Part of a small language model's weights.
Size: 16 layers, width 64, 2 heads of 32 (1 for keys and values), 1.64M parameters.
Each number is 128 + 24 x the weight over its row's rms, rounded and kept within 0 to 255. Layers, rows and columns count from 0. Numbers have three digits each. The size before them is the row's rms in percent of the matrix's.

# layer 8 attention output (transposed), 64x64, rms 0.142, rows 17-31,49-63, columns 0-63
088:153133130126133144123094112113102132119102112149115139151097137107139125094159099096120166131099134133135135200103105108159148145099114120135162090142115138131108099167085115147138091163080149
103:126138147116123108160091131141157115159158126124148150110108139143046112142138106127127145093159151136151089120130162111111136139135160121178148175123130125168132093114164140115118179129124140
127:143138125107091131130098165141140124149136138132162143138131120158091109131108107149071116132150096119102117094131153089110120071112139131140123164146153145109138165146172119077084158121112110
095:104145100161184154134109109114155127153110117104131162163140139153090117187153116119084124102119123125087141144136113196119156100115121111124109144137115081147118164123110118142118131123146125
113:127171134129091114132117136149161120134170172130109109116172112132138121141153145154143092141154149114165075125111173121136123116098129122152119161149127110124142186098154172093130132135157150
097:149099148129085116138115083129143087108108129079130088155147127128125096104127147116107138123144129123140108124105136166107068155088095138116108155158119119100087158118090154141143112100103133
122:147121138118088145096111155146128136114165097163124107129124090134182172096142094156182078122142119142133143143129152124115124168135117145156113130130113128117121090130135155114096090117177124
131:103128115119187130151110098149107118125100139084108078075155153119145084134147162134154157159138133119139115162110137153157093127117156114125110143123112087154156128130085148131121134146109153
094:102139115096154120135111125119112140157115146114142138120111194161132079125151063102102118075145137108143143141140121148177171123097097109136127153141131129134115094116120151115118126163096117
108:123112128113172109131131095130106118160132106123112136097148188119122047172139111142112132087136132139111114150095153127136109087138143154113169147141125118156126109087118144129113145145116170
100:170172118123149113152128117110135095130093143139095167131114156144111122139132155112118161118153162129126141147092147144132118122142116145084127149109130171111128077113136077130137152137065083
086:100147097132148138119108169107113130162131127156141169126123139147090132124121129115102120094151101137130122095106159143140152085157123162108113136086135159131111063171120069097124150137134134
098:143127149151165135152105144163127104158121139106140128108140163134133102114158145147136157063129132096127112155105117121152130095105166138124143163140072083156120121153127068127090120129136139
108:128088103134081126097140156152140139120166135157085119164130089135159185143078133134129143122075115114134129109153117092149102160127161151118104116129142137114147146134127103139168137117163119
092:142061156128147145127168086135115124152078120120152152141104146135133120109123130107144144145138148135109180137134077129153146104156106094096149141113156135156139126109100116127116113138062132
108:172168121164124117129128131126150126124163152170157089145123129123114111140132074092117086089123123131127095149094115137150139166093117093157137135119091116149130141125095126151078153142140160
098:085101108152131142127135129155123155117180153096149132151147157140159096162084122101118123123134154145109119130157107160195098166176122116140137107124144104133141122145143135124109167122094108
086:107139114126148135169156087144119142160164169135113116110139157101146112163115125126077135092110117173121094124126102162110167118116126132102132104138139136124129137152124158166152111157143060
094:098117113111101121141136148102119140109118103086140118155137115123096105124146111139125069153116164109174080116143086138112164144095147149124106093104128146118097144138110129157144097128079168
107:146104132121103112097124109144171120126092141124087127135097119123135100093150147107120114131185112117103119121083149069130128163121161099165137137137149075126156107153083126112151125141133149
100:132115122136121113115125139136136081109118094108131095150136153122103142125152144125113111131138130113129111118210170170110080132130137090153080183136120155145113113143160090121135110166118127
096:117154138123075115103135140192121138117117138091150101139129108155134149103137104144166127144120110107098104135115159060106094162113109116163130132121145128109143138135087096164117100133132159
090:125155162138119121084157172093120149099129116118167166138117115144133091163111160100154146080080103120143109150138145091135138109101119142126093083120096167127128106123128125126100104152130126
090:097114118099116102129140120145110116165105114080138122111111128164146099159131139125126120123142175166125142144097133124137147133152144119101163152106137096168134169094115128199085152123143162
090:129116115129125111098153130096170176137135127105152135107125097173116154098132138087118144127093135124082125100163086145131132116132147110105133153155130083110078136153174103122149137166104133
087:129153089152096150168142101161106104151126108159142137135135134155138111173131111158095133157114084169133133088108113117102145152114162125098158079179099153120114131129121120129120138162117128
088:117110088147124125112131098110137155099111162093147114145146154131134148142142185162136115141127211132119116130121109117094144137142101110125142078112135164140150110097154165168140129155132126
103:161113127144130117107123106084088103122133153147132124131138162065091104103164100103122098121124100124133127139137141178125158136120118139109119093132148180145157108113129152156086170150109144
102:116122145114112165105084138127157084159131094138106115146099111118072108128153104114106151116117120119109136131087146137128171115120102065084147144125118095120117118167167139141157132112129104
083:108116161104146088105181168087146110101122153140124121120141124125133131144125143087068098143116144146128102139120130132145168152165157115162093135138111103110092066131123136144146118147140123
# layer 8 attention value, 32x64, rms 0.138, rows 18-31, columns 0-63
101:137082131155149146101143143145108130152117128127117103170154098120145119194160108118133112147109112111096131137119133094151143139114147152117117094121089129116138126140163190104123101172169156
116:105120122120145092117078134151160122153124131122054153132172105111117137131169120059163112096107097142094128150166115149135148128108105137120128107132161125115141111146135132135116098135132158
101:095117159079122120141048124078151123178118124147168112125124096130147087151121133130138148151131136150138139131145097106156116118120127088127088142122123125155119163115140143082140118157114134
102:138098113169106071136142134135138121117137128130136160163121123061143118118100155082155135149105099113124140121137141139157160120106111161108171131097113130133110090182131168155113128111112130
104:132132173133144139143098106137145146147107153122130142099118103136136102142123115141162126160086111113151140065161095127136165128168129116114114082147082123149086110149156149114099150126098090
113:125102063177133105141170147105153115151130126122136094144137132100127120074123109145132126075116115124141132123103174087148136117141154101105139132147126128167156145123140083143134125091125090
120:115172123126116124098138144114136125128131155129184146183085104155105126163101176112123149123093160142111119090128132121145107141140145109158142160112093135114115175083134162132143137138142162
088:162133130090104093107151137124117108134085092132126109104113143158126105157102148150118137114114126163104135104129093113097118118131140157128123153095133170074126144159111139092126149175189129
099:195142151126111138172150102135136147176111155149150130137099151163149124144131141148140128140100083170096104133115098148099123134135110153141115125115156125118115115118122154092081152148110177
091:138118116134137110103090139187121179133134090140130122108110105177113126139138123148134114112139138112126125094158139103097169097110144066145139125120163129148121129143067121102111129111125175
089:113093149091142162162152082124158132151174102137103091109160147118157091163123123132091081112114134090122101145149148138085104136135145099147131130138126120114125140166157108106116150137111150
102:131142119101148084100143140122102144097140140111168101126123111165079124131109132099121059137124132127122114146097124128124149136167113134141118138103091139103103132148083150107078145155112077
110:145104138131129146141141154093148151096085106087099133083153146069122122119146133143127116174139093166123154145095129139137091115116115169128138149152110099145148127087125124170134133101109096
089:156144093096105117113087159163086130104108142137126113156122146140095121163113157160119150154102125139143078114156089140165117096162117112164146173142141135138099143111133126143108147115164146
# layer 8 MLP gate, 128x64, rms 0.171, rows 0-56, columns 0-63
097:133135080121152060118151127126126093078161150156165130138113117127107141130116147100125148125131150141126110143127129097107139133164154139129154131152105095071139137119133121106139188154165157
092:165114154122110102129147129161067139157103137135144112097102122163131157138133142081137157144101144119147100126141166115122121116180124120124104144151155115165110160122113147118149157118063144
094:112104136109159112111121157082136177131138135148070136120120095140091145143177132099134146118162103150142083112087124146141143112108130129107163123158142138150121139112143155141123120185137089
108:112101151113154152108139160128073134140120139136100118087132126177099145083145176091117127125134099102093154138129105148153100119109134133139112145119175182106113128113112153114135116118085132
091:134120123134158113141114119132131146102185188160094102132139103104097160118124152105129157121136101169175164120156135114136134149151116164100132127107116134159169119124098146086129149107163139
097:097103157156183103103092097115129120140130096152144093086089148148127138104119135057111126131122119134132150131085142161130136141128138119109174106176135104140105146123144093128144127108124117
115:128086155129123068117155151145092126126152110152139114139134120139143106111123130116112121134148132154131159154138160168138171184094147126079140127146137123173144157170149097152139143131142087
093:132120113165159126061107139137138118094108127144134123158119151106108131176129119128124157119158090154088148106138121117122112152125099127102134083118189128106102139111118132097134141139148191
100:139102166172145108111133144179104130134124110133131115113182162146129107139136123085113110132106162126092070093115145135107132168115166119104136100118143130102122095113105134128090152100137099
112:097132143131135119135108157088117116129155144138109122116096168104124093098161078114078113135113113138131155117166145134153167103179137146160125099150129149094129090158148141114154142160104146
095:143159108146139126141104113149076108128101173156157086164129144150142116133137120080138135118131142123157130120107129121146138105145103081128157095113153112169109161147154095100136161082119158
087:145121152111102174089080154141102126133166125124128113148147129108114154114136113138097113132109155113107140092127164161140157132141163175124138109128135137155140120142107090064118164157090148
086:132107153109148119135133125131109136132171141127127132075113114108168144128169148120089081129157138130104127151096110109140135141132128103088111130114115108124140095090126142087112149086047128
103:103160105119135133127116166161131123152138121161174179136148141133139126159118105128106072113147139080078132149125124132108088165146130132084104113140163137127102170149116102133123139106136098
106:162131160139157136110157172161142139107121135158088131116119156129128145101095155113093154134108139156124175107097133158065153134156123114116130139179123116143106160119151120113147125118087101
097:110124117146101116116114136123153119096118180153189148105134141156108144096171131115160091114171160116127136109126147181114130119128102122116130135107103106141151137172092157135159144085129112
103:122129105120148068110146136135126115110141167124126166142129098128134113101141091106136112132028115169133141106116118169132120129107133104122112123159124143125149133087095116127162122163128151
106:153152155119116126095141145144122138095119139152144071109142126169132123147134103124159139176162091122128106150127145123110105165136148159126161103084136102142177139138151056121126124123143140
098:145124166073129112137123132113125097101114089158185104140159135157130150125175134106155113163146122120134138144121143152118133122130122085081111160157072138140165121125109148140140129139085130
087:133120127121130109114080143141134161127123085139101109129141103104078154093144130121174092113122099118120089124101114151106153135087102127137138120148091100079127122161117151123102111115181164
095:044116099120178114126154107142137131167142125128135121105144114130132134105125158104141127118119139101132120112112104127125158131109112167144133109109107143130118110170113131119136134202061139
110:110121098127124117118121112119113106099126194189129144104083167123161164107124134137116108130172122127089135147128154137114161116142102103090146090164127096142146141141136109100114132093120098
104:146131136132122160114124126119115123155116145117142153108098127118143119063075131104112125144130098141155082089154167169147115164189170127108105090142107124121138126124122130137122139116103172
096:127110129091165167117130109129127140171120137137118126159119098103204155119177091117119170129128148115130154151077130136132141181151116127119123112125151122128118129079114138127092133141156151
094:120107106099153102123106118132109111145139099098142138151157100126147146092117153131096136137117141098091134114088118129092141165159078107107173185135096114159116150100128138097107142136100159
103:125138120119160136090151147144072143130119116135144101167112154154099133158146087117141098185130147085123133108158109121083108087168157113107111113126126158133168104112152131125108139136120152
090:137145124131133140107152112191104165171151160112064164107141151113130152120164114133097135139110118131148150144116126150097170151118161130108103124091138131120138171155095153137130152143158131
100:142129112089151149097092134135150171110146140184101131151138109105136077109113155084119106148139103135143103185130125091113121107094156140094142105155134132142116147100109104151127125158106144
102:129096085149131135148119143096161124142089121156117113109122178128098145121157114089113150170114104131052124144136158183111133122135155121152151116126127132116140107141122116106137140150166088
096:086140181141100146115150139119137154121136121139110156136167098146132108125089120111143139129106202144151119132103148162128165113155117134120157115122103080178122141113144092142166138131123149
098:118137169144118113153139122154148179153140125161156142119133155076063127110183134080129114123138129124136089146121143119165119134149078157125136136133131125078134128128146120121148139138149089
101:133120139104105164070144157131079138134166140133089093099119161153135142138152145140091126127148123125155069116113130142086152112152111121115099135139081121111109108130106138113155116145133081
096:134110138122102123132106140161156161093131089151148095110098110138165140157123139117123139135082182141108119138159121138194138172135122125166157098137123134115121107169131162123090134141108103
096:158116154119143074157102148135106177131120093133138127090126152108182094104131113068116134141146138103162131118097150163113114146148152102119163125121121125136164124083110151106155126121114128
091:115133114138133086101116122103124129138128154094146112099125167149125148117149097130136156107127124115143190154160123156086102112130143094116102117135102127097081129155117089135143098103189157
099:162101131124181126109148100100095100125139138148058093128128151181101145111114128121108125137105141137136094145121141185111103156144133110080108103150155117119152120109143138114140161124109141
088:064162143133129155116122134149119145101117116162113178128160134157106124122105118127160090084147108137141128134163083112092090113173125148112119102148177110103136110130156139114148129107134140
114:077139088113105146118142105106115139119139150149139154085149136177151149113127078119112108158127102159119146164091137141132121110143125177111114114107133173086125115106115087102158147140118143
100:132153101106145123101156148143107119101105123136113106100117123168137096115152155075108103114185084086122073152129173162118116114124126157102113129097109129137151119159150141105133104137128123
095:129094116133131134118139125135130168084133149105129102131142133119138172143158107102113136126107152078105091113146174122082140123172103136138087114118112104153118102097085110101153154136113176
095:176137126109122133130153149140128134082087119133116101141109141159091191152182107144151129146135144107117085142112138146122101157100112127127109116116132118150144083155125125114118166087132173
096:134097129155133141148150141122106091099149115119125095095122117123149125130172127101110122161174151149118117103126100158151151147124076143108106133123112115165111137084100135063091156140097111
101:160180070113153134147120147151185109114146125175100144149162110117172120127109164148136172125126152119130151121105118147139149144159118117137169147102117146123138149123104102137122178127137117
093:110147173112138111140135119157121135163130110099141126142135106107159164116108114108085158137154166146146129153133127129103154183138088085101115117123104098137155169082106105154118132158109158
102:122120123158154117103105164142120088103121116145131176143128098129149109165124159115088109127101142149114085099133156166109116178128126128091177139133139133100142141125181140134112169109097125
103:122146120130121190109133147107101130118123127160131125157156151168140132151115055112147112128137131142120172122182137115155131175110126147126145115111124144140132072177150140099153134118126144
112:162114145088142129126120127154097122103152135169165074103115096122151117144188105102108098130135150087134104125118121127165145128123116120130154089124119084132139099130112077123107157112129161
099:136149159111139092100102187166138134165145110132158148116149080125147082135105118118097142152102120116099155124100127120093116183138158112141135097122119126126114083120128128093143107095106124
092:135153104137133088133059150155134080145097114120148120134098130138112129151128090118157097143151125119147124154121146155116131091133088119134118120143118118136175054130167135114123114101105102
089:101123107133141069114145096140148169098127125151142132151124130114151113156128155118155124089146129133121121141115134098107141122107178133144166092098136181146117141117079086130139113150181155
103:168131157087120122100096163155143119113146121136149151114163110127156149100164093146061100121110126122140091168134129158111148108136118123139093138165088150137106116114136120120116171147159124
099:115111111117123105135084137108151099082106096175101126111078145085128126144085148136124126150133154126084115142117130163153144114074141130091135121138106099118115138147109135099104099159157115
102:108178160098096124090099103117114108150119085132148085128142130106144148124107129127138092107134098172112137128157170150126154074156112160153145120130109142107097096125146097153141120135102115
091:045127105155086100120147120100071110134087128120086161119119106124117148121114145103136150111107118117110148152107134113105083130154108107135163119117156128145105138136169114115111161126141125
106:107136176128118099138090117144143133152158147120137114138084166097120141157111157121129122146108115097144128099116128149116114149181155119095123131170093138132140133103146152129168098186091096
097:117112093119138115115140186141128109145132140131113114151131136110168191108135107123112142130131130090166170115144135130175110108137156164151168083113105154162139122103167139151145147094136118
091:138149142119143149086138109167121165112179144143134138131159098151141128158080131110135112140082114089097105100146183124165092090108149152104127120134131116129137130130091138142143149126105165
# layer 8 MLP up, 128x64, rms 0.163, rows 0-56, columns 0-63
087:110092180133109133118150112143102147152144130123106130136126123149150136158149090143110109164098112151093122099121131112097164102106090112129089120097095168172090140129117115159095088134150123
099:165113119075148184123130155101105144131108097122126125108144139157119087119144149123155121164154136142089122116151097150149045110128118174138105153122118114118133141141120125111163103122138121
100:127182114127086150157123118141110121072106155100142152151135133146150119109118156112094154149129136096179126129151138098115120128103182126096095113138093127134149160115110120107135165096098110
111:114131158141147128109120177151116089149162153140117177112082154150134082098131157092167107161143155119138112164146116149137125126155121116132099161157131135139129090128151123109160118105119084
105:176182151107147105117141112165144139127130181113167136146138092115113075099141127102101106114099140149128149133117101162155144127166148094110117143149142136106114096134101130143107128156124092
113:150099175143142157121094134154084122099157130108161129151151092123132132166126104167150141116134128131148073139124120140123150140131148100111112127124099150101058114095118159133133127133110174
098:132102108145123078158119129106122142114144093126142101137115082168150154096117111113151167081137163154119120117167125113115145119158140119135114134176159075146171145153130145124165131143108116
105:140098165141110113126100107109144125080098157140106132143105129132092108152121157085109156132104079118101128152097134109099104107115164170162121119119121155111105158094133144099153088157113128
102:130100129135113163104106142139089111128125137116168111099152136098106135099093140107150121126123174139132093066117177149127151150122124161154121136160146106107109120121129079095140111139110073
097:126099120104109110144132130115122106103148141105144080153136080114112101140153099137099136128144087152182138069128148145101116143169141112131111101122103159132113083139125143162146182133120132
106:116150136130136128110094080117102094141135133082115100110140199096148147124168156141108096132138144102138131148176138104111126115130159140116124130116160187157147123120158123131095118127091124
091:162141089117159139144089120127066112138141090108068092107142104123099119125161077109086140145117133125131133060116113124130119139158137128153127132152158130130129126128124114110111091152128116
093:119131120102159127136177116159113129128106143114120170129098136113123085120114155093100106105131139111052150124131139079155120105127166161085106118133107113160122116152100123114133138154123170
099:118155131107115116090188116119119107127141102141182135110168121164112131142157139157113152121098108161165122136130156127130099108114094153175127102081117152135141129084147083152136112119129130
100:137128114133091133151147108118105126125112122122187144111196096129092162116139105133186142110146106091146102124115126133161102129152119127156141134127139098160138132167130122135110145185170135
102:143116148158136145122119069137140123093109102103118157104075135126130121160096107123156173155117143100135115135100111089165122162151150099110094113121085118133163151146123114087160110123106121
104:156119122125137094165158149152141118128080148125086160123149073127151123129168162157149156115157115114155118101121142143155104155104077123191118147127152144131139128153138109130161115134109135
095:122130150105115114140096154136157100176134118146169147131139138126124065113095098112111070123174148150100147155102116138152168112120130132149132125139135111079120127096132164130135099144152094
112:121143170124152157109154118085103148091145153122151105150164139177104162137137132173110126135137101185111117115162167123144108150103142106136142140123137088118143113133107117156121139094141084
093:141096190118116127114126130160117155109139168143126140116127134101138133150087115128122115092111123177121113100071136122143073115120147179118102135125076117100160135125151080125122131135140137
090:089087111153111158116062107139158139134116139110165129144132136140137165137112153083123144144154152156111128120083134106102115090146167144131145140131119098112103117134130112085158165139092107
098:190124170113133159139140181113088122151142132097115151101169104114163108102156107119106174141113133094178102101106132136134140126127148148167116110139106126093117114113142128132157135142112120
102:120170066155125134123158107099151130146121128147137160141127099114157113112102126149102126104122135129123136160113132120098122148143168169129145086117105127149211144122143150182127134137127152
096:146126133139126076130154149167108095105147159140129126119059110139136113126095138077079143130107114092149088118100163142115118116124123148153147134156126094144168129147103113130129147119124086
095:115097134146142146119131119088152144135092150115131137148150097077104145098116121186120137134106135119084162138124095104133106144167089106064135143128134138096173139132153123157135128165133125
102:132097166109141145147096133120105099107126124116111120164136135134152082119144105120096096122153165098157131147131160163138172137146131078111108155158100135117105100140144132134142090163088086
100:168116111126116166110128129182091125084117110137145110103156096099046100158149151161153139142143119130136124136119115149122135087137133120155112172105122145170099124127143126150139141110117131
088:096131124094112140127104135164146159131088100115150101088124150131138178104127180125108131154150140097100137183108104109112118114136122157139162138122099137112182108127136126104127151096102095
103:135131121129092105107127116121120145122108113106116106077134126148139114142159143125135148132177135085140129132117153177180109116113152145142157152124059077162154118128092157141128093132109122
095:146151121136110114176140146104105128147128162139141135114137143133121121165149137098103139142182110146160116118127099109131097159129096150120151049119100161119126146152128103155168126083158141
098:102108194124121102114169120114081119124181121081141124115117114152099108107116112129139117153103158115129100151159178116144159108107129136166105108138114149184115125114155136125125143117111131
106:157149130133150140110145088172140133107131090102086109168092114101119145154147149119129144145138170107131159134120127129136088129154108133081136143074153159113145117150110169147127095122118166
097:160126139147149153103125117128090074120119117131123142179052093138112128122155134109134080142120179137132121099165131110154121163101095118094125139147127099112112152104134133140150135150117111
114:136150123132130147133121120109108143133173154124105116151094101106088144156161093176113151122155146161165167172110132144110122115128116101117090182100122135101107149113145155129153143128109172
097:113136149095120132165143160143185102110109137111074114133126100055145134124128111125101106117128100151108157117147120121159137133072095127093133100147150079144129135154136137112120151120124145
114:069132122086124158106136134179141170065126104139112121149141136107152130122144112142098128150134110103131096133161111067134148148122116143181101118094128154129125126107124101141135150132107151
098:129100119121164132122140161135107114139129102108139099119145084145106151197123112114090180156126121140120155085121133144105085149113141157097085134154135141102101116105128134109168100105112133
101:116117137124132184118102136127084132148180145138104144147171132165151179116097096108155143136130160167152098117087105091128125119110131138101119115130104155131132123091147113133177145117130153
094:109135159102128105140126093097141117181123147138121162105123137114138160128116148086160128129158129147162127091140102123135141099124132083090135121115089167113145073151146109133143185130158145
097:102134141119121112111136133100101113162107093135076130184164087117116117143106112163157163128116163101116164097127120101118132159164169139121145133138164130148105132166107159129137142102162131
108:118176129121115135092154102133111111123186103114121082107117115164135138154110110135109130089132122128109166089121164111162111137106139066136158144143130160140141125139142125081157124095136158
102:149134110176124120098085127120126114100108119132111091147084134102140163151132098125094102121162117180128128120140129135138178127103124143129138146119148141111087099142154136150187174096136114
101:143104117117153141067129143096144115098135099089124116109141091132129165127126149118153116117149116148114071145065129146146150126128079110133134123167101136171131145139094153105162127114122150
094:144125131131139118131117142091140121146127177100109138137107146093167166111147094095119087124166145131140147134157135106120151066160103121147147112131102109156131118099168083126088113163118149
103:148087119105166120167193103077107118091102095142103114128131126157087102145114124150131157085130106160129125124107119137177122137124129119132140120120159156108159118114085092125142125115128119
093:153088131148156133170111130117127128120160118121107107105157147128130106129116163097079100132160155158116073128124110126130121107117159180137106182136098157093130127105123124150125176127128159
094:135113139147150094091140100128127138165140136131173133109118136120125117102127113190161157132078109157116158121091160127082137110119108129143133114098112136164123192150124159119129123132088101
099:099113100104097158120129106148167137117138111142128138111158177101120127117171114170174116100161111147115070146158166128143134107128153125119122077158094131113141139079138120128135126118128107
100:153147160145106140133082123132170093146097116104155149117088062106125122144156106157121125125115112119140105163098120139160139148115114111134153146123114144136088183137098123109135076134151126
094:144156173144141137130136140106139168167109121125112117106145104134127142131147124077108125079122157115153114135153066157127173119148120112114142129150106135080126099119113112144123149062116156
102:149159114103123188127161125105133121080113120116138136101164138125163137117142109147128142126140100122134135179185064124129127114118102124107151131072128115102153149162106139114096110147124141
109:086126138134137167125111124134089164109149150093147110102170093115126062103112145114140125157117114144097145106104140109123131117096101101106159135080145125125092106106133133139160167130096149
094:164072139145157111111140144103108113113140111131129092146127136101105127114138122139126162151130151132134121095138122113113086116152152150079120103115154117152124108100111139201142104096187151
078:113085112146144116110102156112134141123135116151158129093151108129090131070119146103136135088135117161113109134129110122137082119139149099144120109146104092114088107133121129051181117126113125
104:135094135120141150174106116110132159095180090106128152127135161106104145157167103113102108134137132127131140103112118145112145150138159164075083104082064145136105132140128123131144123126126131
095:106153153143148135115158147137089097105134072102159111136081147152109124157137137127126133117128141094128143115133108139089147083148115101133111137149120119154125090136102174141159082129081092
097:135092128129121135122127184146072142135085136141141135126099117148138143084144177153138191111103150086131090139146129113106125110119104107147121160122111121134123151117118113139075152170121133
# layer 8 MLP down (transposed), 128x64, rms 0.111, rows 0-55, columns 0-63
090:092088142147154144137129149170115150149126119092113161144128154142138094091127131114116163115170155081143131097123132093117148122091115134128159126151164096107138121128138148166151085127082100
097:125161140119154148121107120147113140160109169134122109163142087106161155131111158139158109146108139147145106148090134105132142135145105074177123165131134132127149130127155098173138176150087157
098:131125132108123133147101137112115087165109104102150095156112124159116141136087102112101149156080176169132119160130170155132098174131120125150094137124092144129111100137124160160115149127111096
106:166118143110114130128121096139128139104106156158163121157125140137143140153091124168124151137126118147110177105120149086124128080074142110176129167131137142126152104079097135101150139144127168
099:081136141102131138126128114130110134154130152115144112169152112157102185147131100147155128079064138124140147130140148126099166092082169118111113099159124129120143108118127091111147140159144124
095:109046140142151116126123157145126136137120206109173149136146080136116132173134139156112150133139162127118129136139125113117137143113147142147104150121123104108102156129137121106127114158131184
108:147122117073096151086120111147111147106111126114098138140088130133113129121077110132130110164158150112121154123142124109095119126092173115142157112123093125156145142086130129144114127178157183
106:105148114160129176139081196099136101141127097130133165114122109115147151082120134153116092113156093137124118126110131162149119114141117116181095139123111095109121108109118115120141145127076114
107:141122110153132127110125155140109129136120136098112114127121109116101068092103128072133117103140085088116123121155147090174091114142104131107167134169137100147113114102140111094129125120148183
093:130124129111091137122146110129123132111117102165076133113126129115188137157128118112156174066156106131124090100109106088101137108145093144106122117107133139113159138126099131106108078108125160
103:113092139131079129124121166131187132098155079146101145106160096095104166135130143167142117126133163111108093139115150092154148161093139151149117166152121108126115122122136143147117108130132097
090:078131153140105130127145132154149131146116130107129140143106127140156083136120144167185143134130082110140102137119114063131136128159108082120131142066104140121155156126117143126119173121128164
098:152159089098142157147106157137121133111130114139137119132091170106126113172134101135137106129113161140135100186109064174140137096138103145131143100133161163122145139122089139106095144131132142
102:124125149147138106159118114104136149098097085138146136159130141102154105116158155139084094142115119094115106152125117165130121093104128164182090147126095154102178118136135096130156122160101135
105:155111173123158128100150104132125177100129145105152132130104158103098191147164154156138163156120119143079150116130124149105162146129129147153153134118118104174102099135121120161146114147145116
100:120118090167082128156150155127112112101160105120146128092157110123139101098147108148161112120152173108107123148107106133153144140192090132116110118135122108144161157121120099135134175161128154
099:135066105150130119130171154157111116134150112151125103134127123115085161117133142125119133183111119132113156126082131104108126108071088122184133128141076122136136129107136122133119172125100115
098:127170149125099105095117134129117146125166106129175150131121129138152124118104150128116140111132150184126108050109099164161134174138121132118101167143145127123104163121125116121178130140154134
101:095088083165130210129156115133077150102143108122095145129123149118159141127107122131095123136074130102116136111152161137109139147103127148108115129131135171137137127168109132110156132143112126
092:116131135112130144142136108089132134137085117157091077116126160123114126107150125111116157141092112145080120156131118144160122130114146127118175080101147096113114178188119115116106148119167140
094:180138104134092127117167108123115152135126149119079144164144151111119092164139144112106105085096144143114134117146119111152118138138121129139132158109122135080102158160157181098148091127149096
103:108109137135193140098108169156158138146118134105149127166119121123093127151159109105133134145144186107121170081103135111125109080128124124150102113118115141130117131123114170153152120124099083
103:153161126142153119118131151130111127131147144130068143120140131128158105128138126064133111144136127158145152105141163161150097157137186129081107137138079119150112116136154138163102123142177144
091:135128172128156150108143131098098110109161132094118077137160119121119102135119140089079131105127139154129130128147093175131075145151124106137154129146110142127123112130109089141150101064102130
091:095111114122144106147087155182086090127150135135140108152129135124118163148123137128124116126104084099154136131123098168148132145086124117130119122126074138104129147108087187160139134114090117
096:126170146166064081119130141121126134150151169130161115131131107116133103131112149109122131095156111149126124100145134129172112167055132137121122126115139149132103169140146103129123142079105129
099:116117107094149098139118125099145089100090115161165107169120128134153114131139140159148123142138164143119126082118137064141130129153108152129150102161098111137124083097170158126109132162111126
090:148120144092111139097130123135142100135125153123163140120123133076137072159105165131116142130112087125122148094157170149149132134098142100103123152116132119124150129188120121155107085088131168
099:158153109121119157112114125139119119142131124126143102143097192152115098124124074138097140129102120140126126122119088079187151115096133120130098125150092105173156127130139133151141098174135101
100:131132153131094112122073106124056171125097133098127090104101144094131102120132169106142123149145120139149136112116133112104124093124118152154125097151140140154149110090112074132155151122122148
103:135150122147115110099147122171091116110112170112126136128107118148123114133118144157126167139139075075132156145159127113090127130145180119114166127125132118125202114165132167135145106110142141
112:133158069151096126117090144173132064138099124150133107170133125087146158129124127067149122145112118137142155136133129110137129131108129100117119169118159129122118137088160154142144149128166122
090:131131131109138126137156152133157180135111163112161182086156120119111089147168148122100184114110145122115116101110128139112113129178137110102162175130142142143132144144119152164125110113102151
121:127122151147106093137143162115134090132165169120133170095134146092110159139127145102074126116157104146139138143084132096071149131093126131107110136162148143150100122119090116156127133130132089
096:085126150105168137128153136144102104095119153107084135120131094132139107156133130112080143091105134137147173109126101141104148099058090120137133093125126109128127127157117134131075146152142133
119:136119137149147123136071152117139137150106141119139136143163151153110145130119156103119152166111118136104100109119134178151104106116118072084132099163133145080111128172116172118160120134119092
089:113128132136137144128119131156115163170087120091128139121112157156150147122115120140125132103154143141099143118166135131142147084182107091165119082138167133084136123153098172119094155132163141
111:175111164109075082189119170139135108145139136116132123169087124130135159112102121099152116124100113143143108136117158150134105119128137130119134172134113129123139134101111102119108142183164101
102:149143118138091112150118138125133111079144112103142081108085090144098111116167139118105096132157140136180093102160132171151123139146132100130113091146139122103114155126130127143092138107175151
098:133098173108100135148130117143187111129112107090178112113085165127122114104116118088120107122125125157114107152131145140129127126107130073127112136123092127153142127137172129109096089158131080
108:157144136103109127170141099124129153050098112137106141096137127139095107115174142148126094172150151092144093163139125090076159143133135108115130125107152121144139107142147130136114125132144108
110:113173122121124126138171125135137125145120164158106176108134140075108129133120156160169167131093123118192122163111125131103143115122135144172157141102150135099125123109139128119167173122145147
101:173149098156089119126127123130141095151095132088152146150153117141148147140150116140158144106142082127105139123104164157140136153165079110095137145157111120125116152121072114128133131107137073
087:128102081133101158086148092130115099162132166142122103175138169156134147127109155115091135126114124119112122118144097083132132123121136146087120084119116191148098157121100143126143128136141107
101:120120142109141106118149132137155115152187132142113155155143102109120129194134100104073109093089108129142103157131123131091106079139120170118138126133150177131146138140131118111145146162146147
090:108171115118128090146084161143093166144149102107149137135104129070124125136154128133129074134150142158130159117108139172117117138127114115117108138149151109196163103156152133142113142140120133
094:125149145136125143121089153096132145188119175132123146128125128167151107118115123096127128144132156095126144105136125152114123120157106107073181137120058110127102087133102132137103128128098102
099:105093120133137162100089122185118147142150155143152112132112135154109174180098138153112131120152156118122116130178130141167138124122133136136099080136127125162118127101124161157082152147152119
099:138104159143118164114088135156137120127130131102166104112089106158111086132151122099112134124160107112172101136170122160130153114107100115149111120131150070138124078128161090103122139129094141
098:139090127121129146112127108108149127147114133159115093164153082099102104126142111160105158139114141121122124116105140226092132111138146167098129128136144153127146108128130126114155121094173129
109:116138145141118157131123090118061128131164128156137095139096143117179132143140143109123127097131145130114130150155150140109140127082121137094125084116141158158103108158108104051146135143123130
111:114116104133122163147124106115102130161099150134156158093149148122106136123167138123099128113107128138133144113128112162155129198119075108108128144120102183156122138114135133113154151068149099
096:130108115122154138131134094144128114170092096162169123105135103134109154125170126130080096096176138114130086114118135170128174126117116063103108148133128104157161138125134115138102124124132119
092:131167124146146133132125092098117092138143146104117112145136105098136142127127137084147134112141133139144156094050138170116093087156103086125106156108142100163125113142134123091143089128129150
103:179119106129098161113116186128155106150138128144102122132119149145120141111147167120168144093139099146079170122144123067136110139147148134135148133126154183112146151105106134119109118105124106
099:156095135123163089144161093125128105132124109145133144136137147183099103092171138153168152142114164105128092175140131079116117152120155135139138112178139147085126107123134138115137152119119114